Each number is 128 + 32 x the weight over its row's rms, rounded and kept within 0 to 255. Layers, rows and columns count from 0. Numbers have three digits each. The size before them is the row's rms in percent of the matrix's.

# layer 2 MLP down (transposed), 1024x256, rms 0.189, rows 352-458, columns 128-191
089:131069116117123148088139116115114122157167179126097164139130145104143138160161126155045183100122144147110105165105134177090077102107077128143166151068170118129122139072116155086103183038096141
085:141170102132113179108152126174109124166112153096058192062122151121120155100138114135186095129156138123110150157120105093134142183160159132198157091137148155128109148155149160109120155089127109
103:143188147095121136108172091163160138097097108169097085163111161088053126145129127134118110114098121133222149133116130081168187096122138165129151119105132120172141165057131153164123102125120122
092:068138093074149116154084022150173153096110165106106136139158117175081125117130171134172096158101130158125112157139106181149117166115121160097052081075145110134146151100133082150140103147176155
090:139106127088115150086152141143068146163128156107174134143105088163125172121091109111134176174169128102130141126086089122172099122175187157135133119189109156179070096127072138166124106101160134
089:101089108120099168139119180086136140155125119086157161145136120191127173111133100146096073136125078189143096165181142164121102208120148140162071117144074121110089117117081103143116068132149084
101:148129125163162133090116147147086134125139122156100120132084124153177111095091060176163163129107137119162174164199148156120109092127148167134219141155112182123129084112092183092130114193155055
108:122151152189160171126139134132088121154052183159143127089126126121168134101064106100115173090114103134167128121117115096119107191148089182107107148168153148124152120134124130191113092078143090
102:129174109129114118111059167131106225100163119142135127070119114108152117141108220136121079100157113193104119112097100119100085108128182116111202139172120134119107125153185129200115122133153086
099:128118140131155162108138074080131114123104096110140143115166207099094093108168138135124089166154177137101129174145143155128170137142145111138143131117055070085126141098102128152071116138110158
098:106078125144141132124129140110132111140069116159146136158104167133107100171165154159087083147164144101126121188048088175112139125138178117084139133161133105151133099117116127122097070120114086
093:133118132157140119143155146066130104116104150145115169050152144105120125114159109059077127101192119102099078104134062149144135115120151142187164191151104165089091152138108148096142157108122106
103:098109149177142153093115131083059158090175086140126101095092110111122094119105121123115143185106122148111175198117121105135124166135130133105160114172092089175114118157079125183083209159178138
107:130127117096107091172126130127165097104102152062154146118042171132087148147126075093143170113119112116127132130102167169117166095186096122220117168116109156141105155104104136149152107089158139
100:160116121114129116089122092147141089137129113093154044196110179109163102126122098131182102093130127144134171185149090093134124130109127133134147084184070082072143070148106098128159126144124084
090:087073149113112137061177098122139156103105119146074113136123152136130120140148127159129177112085185178213146084090070135153116135088100074119086131122122069143168088150124128137138139085134127
106:149146135129143145121157174067139125042101133147121143089154089154145052089089145169137148125137137099128132116064156138110080094106116134123096159120132153099095159152134111110160084138137141
092:087131122120136104136150140125187107176105166129137132121177107142140128139138157095124155142189060156145115134156126134108131157142150143138120136150146099132085145137121121081134104123101135
104:134147135137127128160154152132115176099132124139104137193090125085114127134124165087116125135149178082126117124113135155131147159074128194132119081131068099157101150175138098097128142199087145
104:129073174117088194177131085093146134060148095090150155124157054086148133119134147095118177145104118119176133101096102166149087106190182079142119134157162139064162100174132127105137167082056114
106:150098089168117110095195150106128115086118108140151102171105172094134162123107181115119093141093126126070089181060150148160155156119187068110148120154143100126091128177144126127109138135151138
100:079199092136126119109162108159138071145135146158106171088103041143090107083164111136142077134138120127151165174113117136078143175142131125083086143129113162121231071134172091102130084080158157
090:145099138094135099156148129125108110138136101195165142145118126155098169125108099124131205125157115094140070083167101094131137108112131113130166134084095155126054150055101130095115120148099098
102:172135168169073080109109141079157156153155130167130095095131152114086112179114106102151100129142085137113046150123131097128142132127142118145081142202127096220127116150141160150115176080129080
096:107147138121120176163203102125099082117149177106081139144176135086145181094158176038052155116152124068073133132138113122066087124085126123176089104142104064019145150164122105111093113156166082
090:110132158154119120093115177119066043151112139102136141079119205150164162104110148095137170125142141098075146147138139113148105123106143115127058189136147094101172183104106101117156104161150148
104:114104158168104163131091103118168156126159105121078099089200153165161101124146144140136108129147084152131153159167179156081197065176073112173134128146080069153145171118137093134092084178147140
100:114150151068134075124145110070170109079117169126160154126165094127231126106168198135119157148139131142172146094158102171147191138154141146164171083086096111158132124130167115202079154154119074
097:138124132193107073090098064070108107084149123171115117116127124126178150136132149148111064167140146102154117152134106152174154118072132121100059143070159114043139160058139086146132120068150108
105:112154105171091142183108090158131120135189179118142130166178144099168101137066133148127160165146097070122108135159129096133142181077046102103115175143096106125111143113128142100103138138143083
102:091116059132116121107188109109150134091130123130158167109120126070114124112089192116120144160122123120152095148145096112164154163088107041157136138101062144180093143145143130177111113138083131
106:083155160131134115116136114124126130117121132114059160086090117116093132146180132217093115168122088071138176072102151148158161133112119184107127060153136131163095155060091151129137058176121133
095:166148119153118127081164066118131110159149174090093074141175155110150192081109130142050153126162112103131089120111124189167142090110096183087103113134127086132183119128108138117089117146188151
105:117108061092150117182160084161155129105087091124171190079132176172188167134103115121129087141075110109091095146105119188138142189142164109178100096148084101128199133107177140168140175111128108
103:118105091144120128132123175118185139189138193088132105109087128190143139125137136140152137154184118165118089142186091037121118071143145093167137146103107119125140141180163069113161140102160146
099:119181100105079074095124144117142088118133140130041126090181177093106166134071107081164104148107119132148083146138139146087138134136110109097134111087194137185080152119128111119144146148200079
097:125118090140121150083105143133152090132097143108159136090119166094111170142145041157185091104126163127098094148140166067159104106190194165150148079096075100121112181169109123133165136103145164
106:149125142119097159176180132127085147114106182100176157128137115127097149172176164108125182072144120144142124136151103082137090146101139067149212162110120118096132083160111167147071090096139151
100:199140136154143148075078169104135133135060149170154162172109162199086125133135187178122106145131088195128145101135130154028169139109114061081117142148132163106168145142154144110165136123150093
089:071121152106073165125169127123126088143097183099092134175143157073085108078037181114118160160063127155136096099125065120176120075121150140114110104165114173100124178114136202116117176061125131
095:152140162047154090125136093107131146149149126105108168138144074116132100111108117138186186143112095127145139134121116112122100148159080124151106203191086117063124125089124138125177079119165074
111:139141130133129136139172144135137126142141140083122164107139117121104118138093159134141144153114144107123137098179147156096154086040100141077146168153142140113191149113115194150123086158108151
114:111166098124145172188093096099085100108118114196162106118104134104149121149067109089091157169164140133153144153101133165168113093114120071141092164149076138155172079078160129135122094148131110
102:109096098109099200073128125112115161174141153146113091072145144098107129118114124154113062165126125178161126084079147173107126186081116126115161156118196081099122145091106104085187091081129183
140:070183112082114128084093166135102130122159114119192158103105099079123126162154190161140119130135143155096092099162097135162123118178088097136177140168102164147132130112139179112089103157111152
111:098091127089110209124121213112176166103141085130063146168151203105152102136151149160138120129158084189158148110138187088116116131109110133099097126144126152139141168125076114109152117151152093
112:128071133103146116133138142113154110125079129183078090115136096122122142146144121123078164150131156181098091112087127128111127152132135112136143118127107164153168143138118112105169146101074124
109:088124174162108118139117104115101151143116175099110168093094157092196148068104169132136157123164065170097145104182105181130085154143135175142118131099147138150112107021110063157141128147128110
101:129114165152141151125063085146105185074137123110129155127131088163094140113105183116100074064149143119105169144106141154140115138178155128088158074146192128181175138153168108109093121078163056
107:135107129121128084108108137169170118126133095107112122087115183158149124105110142140171152190184179109151109130086122091173135140178149186168052141200187132026097153145164146137174091148139098
102:147115136136170207155122126120190099134156171135139171120120134139122164169095102133156133098105087110123095084092107082116111164122171115078101172114115099144132171146143118132074106119095138
102:100183156174097071150133124123073116153137135115130101136126126116189135111114084122151152202131153083083145175074079103099114134137122155159208127152078169110120071138104083151123118188153165
093:153146137112110158133165208132109123142138104082109100190100196114127110092083100138111064146114149128137106171093085143133133190154164105159125118148138110107141100129092182105075096076119137
091:119142089110132100122102152134154134125076063098181104131167173179157121096146139142102133141132114089138100167088139116111132148084111172132110136057084200124109142070101135128117091081077161
096:207162136125185101124053132157088146157100080174148085090134130183138116087183130120123129114036168099093133127072066161123137138107132163153127104150132105149070116111161123120097116067088098
106:132127109131146098132109193095118160127174089110128116113151185129063062162074156096111090118113196105108068093107161091126177085124108175129103156127163178178117100172121152110118100184138092
102:158092073121072132130176181123108118139132212148120100117149127172162081145111142158177152093161163204095134049056155146163137139049097129113172143061109111039121132093178166135094129101056133
124:138136160072170090140097093108150122120126134168167103105134143085118119112094135152184101168184086130139132109110135138103121163154122084145097113102142108131139118119095126143141115090067150
097:100152096119164125103163135104158156114084126128159116127096164098149144128122084119101102123108117139120069130106130106100126090126113104142169128116118103099106139173196134133108123186120155
112:083156160136145173103115133127104119101146137118113083131129128135083158143073120141128103184117157129125134095125145141132165173081126137143169141168121167099121171083128098161113175149135088
097:098116096201107107073066150151141114125106067114090123163105106098138135115171097153147167097088123157150188079124108182122161124157096093167085132161087224097093155142138172135141135131059118
093:154164123114056114158126175154134124148069134142155182129170132122097116105101139161122133089112086138106097115148092132181107118096178121132087093145130158167082132151138124158150098094156065
109:134094168117141086126098095106137098113121054059106111150127127134058113143118139112128099152128138092115079104144120164154179109083116132160153146216066124086121193122155112181156170159087101
107:086095126122128124139104132184106123171109117154087113092152105110101050104162071134104121119206100157090155135132129131121102110099120120106186105137129135120109108113158081157178182155062160
105:123164154158133129157181128135095166130167144162114134090130117122123163113086072146069128167051136100132097113146179149098150127106113170151092138170136146142099066100162126164095168125118114
099:131171110124101137165146118123144077145103154094146136161136147154109131202099097103166118123146145112150131145116121158070135124115076164139143130084108117083149165139134143100127172152095103
094:117120138136159095110059111181141172146102109143119103080025117145144079149141106122131147120137133072138133139122102147076166085167124145084119121083087162129104144139112123118098086096087172
099:178154186081141185165115133211172148130088138111142135138101124095114181134071127168111109088139183151164132107155093146088114102145116049116150151163126187118118165070105195078085093206124117
101:121134113069086155126091082222121120111154085106109115181118159163146102093148099192154155105103096159121166114067161170179129107169193117113134143076098140147119128176052144073139126239101162
102:106106136134168129125194129114142118155114109136082123137098141117212150093159086068066133206117183135129164122113121108130106159135094150095111101063182142117074121089135128154109158097174107
092:139182123149102077084074116143165121161152128167152150124154115187095160046178121128037108097122134125129103202133098134176153155144195119115189081083146098131127095126054156132148062125085143
100:156147117093204128081100109055130086142120136105115114168141139106083174114088132122098186108132128093135175147191089128095117153128155120081098156168143175098132150104160148135136134157153127
095:136136101075154108130117122189129105141135134143105084167123141145101148131152165035159137098108125109138046145134111056186116111166193150131108136093171128160094108125152153130128096150126076
093:170152140083135054178153153106155074100186137147143156092126188109142106071132148151159107107111074190121090139124117079090092148159116092153109154064138139151157122129102147121108163116132111
110:104159152161128113142158135131075116072120142140135086086083132154149147127179144116157139138148110089114106150031147105185122122098048120125060128152104086118105109091151129113142147157124139
093:135155118129170096149103155133143144153109123131104167129138202209084181152151130123118105123090116157111146126115158137138107192064110165098141109095058207105145140153065158116151072115132084
101:206146131151131089151171108121134079124192158106149143142169106055086178133158141160109041139213165084095156176174131169135131125107131091132143153086166148114126097064132145177127128132135160
102:173168121069138130094123115115074128094076144105123103107121152120090133095188134096196105182178118090122202150151152137144087144088176155133106097063150145154153110176093165124154061161098126
103:103132088127211130109134096104113146119118161156136100101168098098143067139137123101144157120169111154094070152138091130098112114148123111105102176192166099107122090151182160100120197130138125
098:130114097143101125140132115083151136155087175121147149128120137106107147104126096148128197131142147163170130158128129114116149154151110106076079148157166082152123144113165075104153082149095123
089:096180181084191157168204125130152141126122137147141129121148094170143097095190164131102080150139146152138172121128131114140120112144107108139194160105077129123104115127127113163102129126074098
117:194200112106087105162146120170126071123124156106124155173142072171078151132145144131117130057111178118110155058160132132100092111103136193142088108138122103148066104156116132131039143099123144
093:127140120152127092103165168112148148133145138152137085092143113107160148159131131141115177098126101170180099155173103161071119128200124167110118044118078148200129136130119076106105111090115134
097:112190127144110142154187141143117155116160111155141157112150067105166128123158102085103190094118137150185076123104091142199139120139125159070110117162140102127127124187153096111087103017128150
105:125102169097126167139092138105156063122139147150088121139138155101173157123156123123153122067173143125128125150114113121086105108123133170095120154106128127153112115158154119124142149188138118
099:151155106152128114150158098120094065116140106164112125147153159172118135181122114100113141055120091083098090169073128156142079119097188109104111173135118099103146127087121141137132210124182117
088:172133113144064149125098152166124155141107153117136164114141134113102132094103142104107111162093124165118168111113090200133073123095063199125152117111124119131138140171052147202099089095150047
105:082113105096079095095151139130173156101092102189175141077164113167146125129146147136146097144132094183129183170149137110126109175077030141146114115145127129164119104134126151073169124108133165
102:171146104122113117119140104149134143131035169121115112093113124194093081175116147112169080206165130150068179132124111154168145174109148148113104154134132087086109200127087165161157105095073164
106:066111061089132130167105143114177108155164105123136137158103120190103105149182136108134128150105145167169147139114154122049171115159114154153103153080072152129192083125132151126121143091120183
098:093074153137117116132127123196125167093108130095155162127102163123181164098099144122111131104166179156053104138103185111099108173124132101129113117105127126178090076100079124107171155126093135
090:120160148127111140136072146116121102175122193118138121152072073182121135084126132140099098105147060164133119143117147141138170181135124149160130139050132091130140136147125158138170080144155104
100:176105127068078105107146199152122137125070125097178145119141137081132108183148176110195098112091158168144172087200112126126141093173126148110112089098177102099101139109135114164112117150113105
105:109152183095080092172096116157126135128196161071096154081137085129122142164090128142128121120173149127126161146144138169150111099138104180102123141174121113148140069112077113102110164125090161
090:123074141130115123171101154148159067144110162121182111117152102192142192098109152111194184094115115101077132185149111121153092145131111128062135142178125125174056152114159139115132134107152124
102:144180124124150125131144197139138140131071120142126120127103139130148108121127132110136181240141157125137135161119098135080119122146216123119156094132083128127132170222153082081129154130108084
095:145186160128052166114078126184179085151132126094143127097118133151167154092148151163079167103183114109140114212097105117155080139116150146099097167106162178142144105192152132138120154126123144
096:160147088121188129109127121055156091153072133180122126156184119127083145088096038164149130146190130135143135188122142165132108146103176198119166137138072143118157137125155209123129126144171154
093:191157115122136130153091070132140151119131081135156070092125170082163127088103140148090180138169195110158109098095104109148112098111198099183059109154146123199173133176145126161090103148146054
095:135111067121139064111096095085122171138126132118156119165132157093118147140169137145080143160082132125160130151095136116100134145162134116147162088085089185129099189085141140121190067156098150
104:078138110089145069152090132105093122121113157132093160095110086112151095083196176146122155139066115123097181138149075135142145159106146146127111087162113076141093156122163105161145112172098112
097:146105107105137165151043147141134125157152117137074132152150156119155137146143138151110078138138126136131154191134176142109120143154158144139123138165141137116151058104176054121133118129125175
106:140086163145126154115161098124119132077035155142168181129123097158098083132151158153096099137101136166094131140138114135125042132055131109139133169113132127125151137102138159101095116057093141
097:140172139120088113134059136059105151159136137182195137111161089171098179170141113088118066139127055115145149134100178132158142142069080087096192105142141120116141137135138100141133071147122142
103:091157132097172161231099137112104124158071122117146151095109107125095176165149135103158170103140171169123127168115164143116165128148121140090116152058131094127134121128139083083122143161163136
100:127188107159116148084075130100091080126099167153150141120132137126100178095152140064100149120136127110084230059136138094176147128156135132137114134134114181111101114132086123156147127114089132
095:157121087144153092156127126168109108106120099141071189100179097101146148131127176075149140128176143186140065152149117109117100098127154141166127110121096141119135159112074125120145133135120123
# layer 2 MLP up, 1024x256, rms 0.131, rows 353-459, columns 128-191
091:146135136113156090174128161173114139149158137091172108152139119151152160115117217095111102154086214148134135133076162144041098106097099122130159123190122136159114131152158146186120164110123167
099:132114146152148166136099152142124064098198150112107125163107169154040102104115097160143189128122131116037122127116134232137175152106131102131111147080109196170137117128114152122144150111138110
100:145108134109145100099098158118147146160115128151130098134099062144149141103106134166128116131151130154096122097037093066108133124252093171143169154159170081122097084168139184168126124189129101
094:153144090114144121117083096166091060126186060155101088177127133143148077107122138138168146115136150127138110119164116130153132131161156129106182155079169143164113127112139110142140097175101101
100:181165123112072122111113106118105130138099117131149150139140110058135115136114098120187105200146177152119216069102151106082136111098176135072122153121152076120134148167110073076114140091132130
100:184134160107155117097142134112137182084178151153149136130115095111123138167133120100192150154156168175036081105147125051129082140136141108164127125119140115109129090137090105154177136136129113
103:096148113110137102133112139175075111165093150109074109118114116151130154124077077175134106118054164091157146157160150141156170123154096118118080125184135189191138130136094159161108130132205151
099:104155144137154133141141167136145159159149164124121090112123061091110132216115124107132060122119086185076105137089153211086013130148168177118176170165182109183091180155142137151097179065139108
099:171107111166127111163149145129167178114114150187179191149164110069194184123090175086159161114076130103104143127137137140119159145081151116152169128109076179111099140135153104140124122164163150
098:107109147170075152128081099128108164109110113112170104156112122137122058128114163120114133179187137142142158128111180138099114118179142091165113199137112121159185140136121183200211085078125136
099:127140128143160168129082110083185111090132097072210159118078169097104162105125136141108106116108100157116166181132148149087126167079095090158140088063164071131165138074120139141157127165076095
105:125131157223161164141125179116140086197168148182138133150125098096151160071131157117112136181112126139164125094126080082145146120150130110182127151077179108119145176119147093107107143079132121
109:126095175089148106063088141103107120175098107141128149160115157186133110190154117164120143140139059154140093148170136110091173114078144132152132117128134159155159070173086067133122122082156150
102:102138118072150131148151129091116054150112158075123054119135117159163110101124129112095124120204119062128162145118058128155160152114160134143101093132126167117112140140137100137094178099117141
096:088151131124120160137122122196090176142126137133174114123140078137175114126087188150140088161162078109161133144168093102088143176091199089183162137100147155173107157152142118178076128119082095
102:114075122084136140101072146161072122104134160082109160107117053134138178123159169147143169136103136128164127089104185053107099098097127113130107184193118117131158165108112161080131129144142061
096:083108118110111139127135150169139123115157089128144109126127100169086099126135149207148146067109122106154147163119148131160162066087117083071159041114137037095178100069131145170133112110103143
100:071143116174101099157117177070110082189137121129063168097075084076090142171156127124096108144152136189145129110110137076105159126185105118129079130130082113107148136145114112121113176157150155
104:072158107111128108145114162148138083090094077051120151116168151101124167150081105110093168141036128102143111076105167164195153149159171099131115127114140100172121137073109174115148138044174112
102:086106191104160113168176066107087150185143106149156137148121174167147177120179120130143162070122154140192135122184141169071110159156157102170118066132139151147163123132105102163110108098097178
094:182138128128126121117181139128110157147175090071160089090120101133097092094088114154132091106112141094157114153110170137165081135167080146125126121102150116104128078149121159098133104098111154
091:159115215142162167077115086155198148132153140116058098183172130111127212152163117148163125091125059106066096097130188152100186160097115170095088114066140113153128211091143086123176095171139110
095:087145098090159130145058166205109197108117116133166143146203160128145171068075116115175129154082129076106104094069178157115117144102163150173145126163096109146128163126133124127141100108126166
098:117082144173120149155156108137145171193157110094080074154138174146148139150097198162045163108150134140121131210141165152141124135197159127164147115126149107134112164104122136124093127113142117
096:130163143129103113089110116183124170100111138097126104179059096145124110138080164182179120139155139183131156158098111152098147100138114113108168104085147108121112132154128146191098110153197139
106:176125143163122200131070166136160124166071145130083133090160153163145096149102121115153124132115071091142146093064130120137113177151136081145099150127068139097090077141132134158122122171101116
096:092074200127109150138085136137108089174132114064111118116113123134179101105119101171099153148175118071100134121121105086184181135127211121166206117140149101161132131074163100158181174091088108
096:068147180205150117153100159085112148119151123147130159125115132143135133089141124117126154119166071156111029104093130102156143110130095159178132128091133158079141080125096177050189112160121102
104:135138107151098149116042096118134158115175168154150161155083156073151105156169182154149088123111097083134071121147141123086185114108119135143103144108101130087111115093133197127122164136170129
101:144128129111146101163167089138160119080132136097131112123165144111134075137173138165086120132144132130102117133145101088174155121146089089098160107098150122122168134107183114134134115111169146
100:099105138132121108149177147108130146107137143113089136158153093210128108125121164092167161128091105104135113126114142140120159159182154163074148146147066131128123122085146112115134172172099116
100:141165178159137131143119083095180092135148093106142169169152161093145097133086087158156067177167103100138074120086119130115108157106189114099127137157096167025057105133145127102093148105137128
102:149139094164098118144122126130137122145094085154193154153144116071163128138121134127152089208120103223094147138069160097079182116177103144124141098110143170122139169141098205082117139139135147
101:128100133143090160166155151129113131088151148176118126080058152091088111109171129139077145113126191140093120121158142146128109094111168113128077186167101185144152123139149136145176133080163163
097:144127126114126094084091111100116104126114074095065121140110154105171107118086123119108153144097116097066157122173148149109109141146085116067128183127115129142129140077137138121102126150198094
099:138110110187115164095151085186108134161141162114138069108110152173141136091111127148183095192107122145075186167096122099101107086083151134141149091119111032202131133153199091165133137155102102
099:219099128149190143116130165073179157114186078154108051119151185126119164166084179107097151138140139134148124132146137116114151141154125126170096108121136197144127128102131109034116144124100103
098:093128109088148107172107100116151146167117073160167173200119106071165166143172125089139101167130111133163120120133172175139159102123128151110104095120092111137072051148162153095117155114135101
099:099193139118147096095168082149198079129091174097178092117146134102140121184111162153143180127121113085135145080074115145136142141125191105138125170128141157087105159161143136164146169147037170
100:120076153120100102166146160093137151077124110112115119158096159108117162093117195144057126141154109112132138144134215124167129128133085137128109208165165092094209130053125151150192124137145169
102:123142094086136120118162101107122158096147149134155142118144115136156135140119124140131136187086151134105134100066138109155125113102163135116123155117124086106077096129103166128143119173162211
105:093124091121175122133104135129153122132132101167170131129141162085081163123028046129067148080135128095110174126079108123145164106129141140170089154164125102181124089113128114094111091151153096
098:138180151206144185185181103125187119106172172090130090140145176103125136081105151127156160091138080119150085153104077138111133176148095144105086085151120134103085175148099105087111070155175085
133:124102165113129158111128229087143186139151102073108146140064109090088080102114165119137098093134153125119070119170082134181114077135159116095161193109111167212190138129129199167116129130107141
104:144110168078180161150117099072163169149162087103093118144117099063088159125096110140065127128114101171172150132107119136109094164098076036090127099079175171127128166169151115132117120128085148
106:122133154177121104140127120120129110097106158130121102145138083157121078071113142066169175134081226141136207043106102146115149120118106159112167084096113131117139135121078152154116137120139167
088:120125120070144131115148175107146104093133081180153083161170135177064110125171119121145100146107158086154132152093176079122165091144107130110132106173149087121135120192123188071115108080137157
104:077074127133155125158100091130058133156145147124144149192139118099125124153102087151134126118166138149185094128153132117115122164123058094116144142143182103123116137116117131074099135105169120
099:151156138164123111144133079132116120107085123158177132107097182109113154114099141064172126089121136120112144131130112095100155133145100143105144180085131159049098086165074143129180061142155134
099:162082151136122147131099079175129155113138074109076162101146157177113148128132182084161172113156138103074114144138174130048119139096132130187115119142137094115129109112113089117121114116161132
096:095150124065167108099089117156124153117141097145129156151155106166087075155121183152197056132143192096138123080139114099154150160118144087077177146160142221128118146107101130139098153149130110
093:126137047142102092155082110080117112154181144035107083110085133176152141085110145140131152096115163097110129177140131170144129082141108135103131133121185128064148082138167074113183151117141152
096:148159135127141153132057133127154135202182117075130153095131113132106121127129115122122135068097155066094116145096123110121095085135106126167090102088149152118140120108146159136136137171126156
093:056073150126138107199125120118114127119115053129159067055168111126121144113125120101110143163152120128187147057085152136183125117090081186149173135169158133143146127147116135081157152123124152
102:137161095126128149091170235122128041062106164173147142154154144174123125094085108137091122142120128141134052201101086147149127111120159110048102145159165198101173100136114152112149133081161101
105:115110171130068145180141070195162103145129124139087063088157174090144158134109152115108116239148144145128107107109150147172141124077095113114160167105113151149047154120172083150154097138116125
120:112107078091131098145121074157112100167182122153125037146094089092130146080120133117173120138189110140155147124166141106090115145186139131195113098137129114069132131167103167119056080095109156
099:131142158140110151128110110073172098174119084106101129136064102067144158158099160154118085131184144153119164107072175117162071091135138107171116102173151168138090198179146137107156114141126091
100:135111109120173096145133159184126143110145103086124092122123121103167145187112105122103123062147136119115164115106164182107167164148097121156134176179061159088161091188141166086093112082154120
093:165094130172118070107137138145135135096206117167072123074067169105135162133167151079088086040136175102149213115135130141122135180135110144115114135085120158076114139195062179153187133126156118
099:133139141130159084154118149141079110123143128113150094087142180124116116101118132165115146100148175132119104140160122148076101109107180143067071138139153079153094127082132137134113138165122109
104:049135141049143102131109099085095090154190091160163107142152136101135082156113134169118156161102087075109199134137171147121101131122083166149111141201077088121148122168107126084136142137123195
104:115126115153134181210108129118117132175057169144123111103143133088129129154155122142112147110104100194125108144146158128127098082096115125166203120090157068061083109132179136100103175189083166
101:141076106121141132142185172153137133097134093159096091142075068108120138131093151158134131104168086132181071142152152127130201101093156139106164123153167093107149072126083130137073109142175094
103:169117099170093081171189170134137072162127108166080193126135110074123131128128130096109103107174079161156118157128164070059160109100107088108140152134113177160122116158163171065123128205153146
099:151096132113136126086149077072144145109093085118078169137154132173112184172148142139172079163090124197135085215112130113081121139134138125139147183122088087165134131126141082121184145149161112
104:103115096186164202114151145116143126139075099101074111111061167152147077101123087128116135113083131190121149176081143084146135161088100058080132161141121135080161167124112113136138163191180161
100:164137148119161072091110197086162120145165148093130125117105097183137116126120091133162130155088139172095122072167131121098173093113158192177113125083143177113103112188142110124137136102110109
100:112122133141160132143118091128155104135123120159155116148177178152173152094114160147147095147119158093135110088113144105131109152139132133148143083094121121080206094093098076120077108107187153
095:133145131138147183102095165152186124133150099138174172074110204152144104101086115118058132129143143156120104132152147133068098120084135100135135133082153127108135124111098119178162101134122107
103:133143150133148111110129101141180097124159114167134111117097140113137103170040090038141175091130162148101105102086159218162163114128172076104106112118098172123091122075162184102149198168195098
098:177115161145179154138097152088072130144107135124109111129172175120131204115075134079166191152049129081105121114130125135117098134138117175074153186096049122152120113137079118150064093182106143
094:138196099135171136197164141117094073118123086147177070139153138116135121131036200144160099104115155168134108168120107060065161067216176175140138130116071140107143118154147176111120134110127137
104:098112132128107159218102120085155089125132130138084103172093139172197127177094119068114134121150110138133116208133128112151088126089094141104075117118100185122149095140090098120156129086180149
099:136113172108174157126097099141158130126138111121108049178110090108108158159105182103077053194126130145062146053180131157155162128140163108137113135175109125034119183207121125063159071121137107
098:188096086127158120114151115143166109142190100115141118087125126056119081161068133062167151111148155120116093066100208109122143130151185093125150141106104084127164148152147120151116124216126187
105:093129099126105133139155101104116140214197139109125066102121101149119137149120116140087216135053121185087096092112111115146153175083096132093119192122168094126168128138132125107144117096098157
100:070115199135163078114114172094106170129187164129165177094125134100138135095129079055135134133120175077109104091118118120123077148085205118124181146141165145152124109156161132162133180164153138
102:199065113141143122161152103135185133149119119135058177200127141134125147148059142097150144117139116168164162064156165136086141138097128051126142131139120143177097099110102112133126123122125151
094:111079125113164164179148174110109114126154133108151152123166143082086099177158128124139153104129128128147133166135127151150186119146160126142096138138167132115155115151110095120077080119158188
113:112145146149148158118104169160174111111121074115085125187149101086107168134080124162139166114090113121103158121163159144121103110055188181130128106178109105187101132098133118124067133150153104
097:106144134124159137150164162159124076144167059070142140084127076137072132141128127174131147134150108137188103150136121093169089160094133171103093115096114122085158076120166135130125101141151106
097:094156113140101158137132110160161175154144082121070098120123099080106126137118077120173109079139108160132108131109118165117140142122090139124081149156136053102116100068178121171111124157087112
105:137142161180134147105087127137129170067157121148109124209111119169161103069104098119112064090122106116057052138077089048128131154121125155113170105117108143084200113162139139130114151165146110
100:114123137100164152111116124187135126160137121133098093121121135125111078126117121131152106138097079106098139162092155126124108081118132165109060198196111135107121158149103100075173117099116195
092:091116125163159101123157118170162188065092124159076110104108128085150037101124110150119149153127123160167115141126131142135155111068145149161085125198118087165141110115124200110215167253064086
105:128139092122118136134138146123149141133168063157188158114088137095132092152120166150176171130125074190118161167141077107145106098140104148115129156102106125120153174156152161096108076150148065
100:138183139141121170075109163134116087144144126118186171110100171118178169154133081138096148157127114110100106105090146166138135130124066123133135079126199106117155118118145146174141075120128133
101:158169149136121153146106089105156098106104125118092200151146126131126136100159081156194149047126126143113121149189139194128151142135108128141105075150167056118150142112130146103137103125166148
095:105142130089164164081135141105118147160157127127133080161099113118144056092126101174118134116107126092151155164091155083077125066152094153100119064139163058152099149092129161128139149095147113
103:110103166099138156088187144118129117187077117143166133063164196114185086172124109129101100114145166097125129125148110118063107115153172129118127129164152107173105077127132109131098112206098146
103:174138135122166136160130116135113143132125103128091189061159093085089072127128090121110060085088125124162152063103115072083114106167194144111127120125168154090086119064144127183156129161128138
106:173108107109122126179130208171087150081093101040117157096158163112155109109124122167097136067141109166180135144071099147110188106144096134095105155105145136140169149139165114116126094177098129
104:127134166107111102135155136156102162118100112123197124161090196104144075137132109124090137092131131154069186119139216096171114083053141143184121147119118107144106113143128148133148063129075145
104:101177140110083105127135113178135089147153158149126103163151120108129135124066115161066143120081148174139120148156058150148133108104073121156092106190101098105134099100107134125198149085141174
094:162141054131181151184148145137113146137093131111105128131162120174091137103115158112145164162101078114103169120127132160115140156132137109071134102112155114059172141110146114144057132089163105
105:162116107120107124107120147155160120135158166125130195122127081144145104117161146111098141146090112184142142093155144080106144132203083124112109144103178090097074192164035169138126160182120116
096:121086181148111121129170176112154164100148095082078152116122098082135173151179100158166119161163098113097121113108153115153109179089165217195109146112077135140142123122156098112064099130142115
095:076150211132099078153147095125191142050159090092106162157147123119105190172140152118140142126146152113112162092140156089166177117132093090152116099120180186188099088184086106134058067085193065
106:092091102122115148171189108121129175177137122120167135138126154115088145108140110132150068128078096098128148131148138094194179137128169075167120199144123123136077083142112128115118153149151173
097:154147145142157115106086106105104196093160159062098113090176075153152085125049139139162110146070130191108135137114111043155148139123113170057128156118106157129146173062151151152119104172109042
109:151109121110139173170161117148094107148133133126071093199158154082087123129143135104148156055151172126128100141129141093135089104140094065104117101114228147085147173122145084113058193129071112
102:084147173083097097175072118172087120179130163109177061082155105083114097110111097143117119158107123149164088110084124144192124122121137152094160149122112111156161109128124131114164198127090133
103:154101142131163174140076056164163142062097158128139178132060158124105087114049093100095128115172186140048098128114064135094121179128160059131199155129115198181160114156147069180132137137147157
099:088128091144110123141122123114140171191158107110164138121160126156130163143040133137100116165131070154131209118150154135192143118122122156115082138124111181175154143141159090116065096162136122
093:197106134105116165172116133134127148117117113118171159117111105166122168134151092124129072174188152071176194102085207152078122173130173179139143090137100099129088129123174122159091136129059138
103:114137067088182092135164098111181132161103094128126160134090119127148093175149096147143161184073104111181135135108150152179112113111148119160135094121135174219131151161176137146166088141154111